From a checkpoint of a small transformer trained on Wikipedia: 2 heads of 64.
Each number is 128 + 24 x the weight over the matrix's rms, rounded and kept within 0 to 255. Layers, rows and columns count from 0. Numbers have three digits each.

# layer 16 attention key, 128x160, rms 0.186, rows 120-127, columns 0-79
154173122129156137111108122132113130116133114070126101153112117085121107148088100153133149151098128125099115124137157177118148107106137119119129100109103128122141120120111159103149152120113135091123117090179130095142122127165161158086131128
110114174135127132139116115132119160154133176130121168129120139138097121129170069081125129113153165106093141125138171140150096115154179132132112124147080118149094136148079160135148112118152147145141116146081155129134175117106109106121129183
153136099162103148175151155140094122146149118142123111143126140159102134101131157109109108103141129104117147129157151131129134105140130117144133100124122129094132193142152088143103158143114121158150108128168121113142117127128174139103160111
088111164139149103127098155133133125172114112077138116096128127127122089142108100148149123106093121154162104084120077165131134129123119117137115120150069104146131127144150161139112131153122097151127103124143140145127097100118099115085116102
118149151083145107139089130128114062154107125155159140159094061145110127133144158137155101113173132122146130149111146127098123118099123129080126129134119125147142148144093127167099107151116129130098082151145144132111126119111085155170171153
110093112168120133124063091138110137142122132138153122124125117147101127136119139135173102098162117160125144168120147120163107157176161108148092151102096083138129117102185136095124168111116137087137125122142173121106126143128134130133127087
087146087102138132151082104131173065174130136151148116122143127072124137129163118100153119088112097103176112147102158123120183096094122127149128114134112158128124145103171123134125131124151106145126151148141109139137164140141159146139122149
159134135080092141089130123128173165106131119149130139148108148092096127138110126135108094104099094119141117179138125127139098152128138127117164129103166136154112162151133119145111142156121151105085144106126061126145149129161153117110100116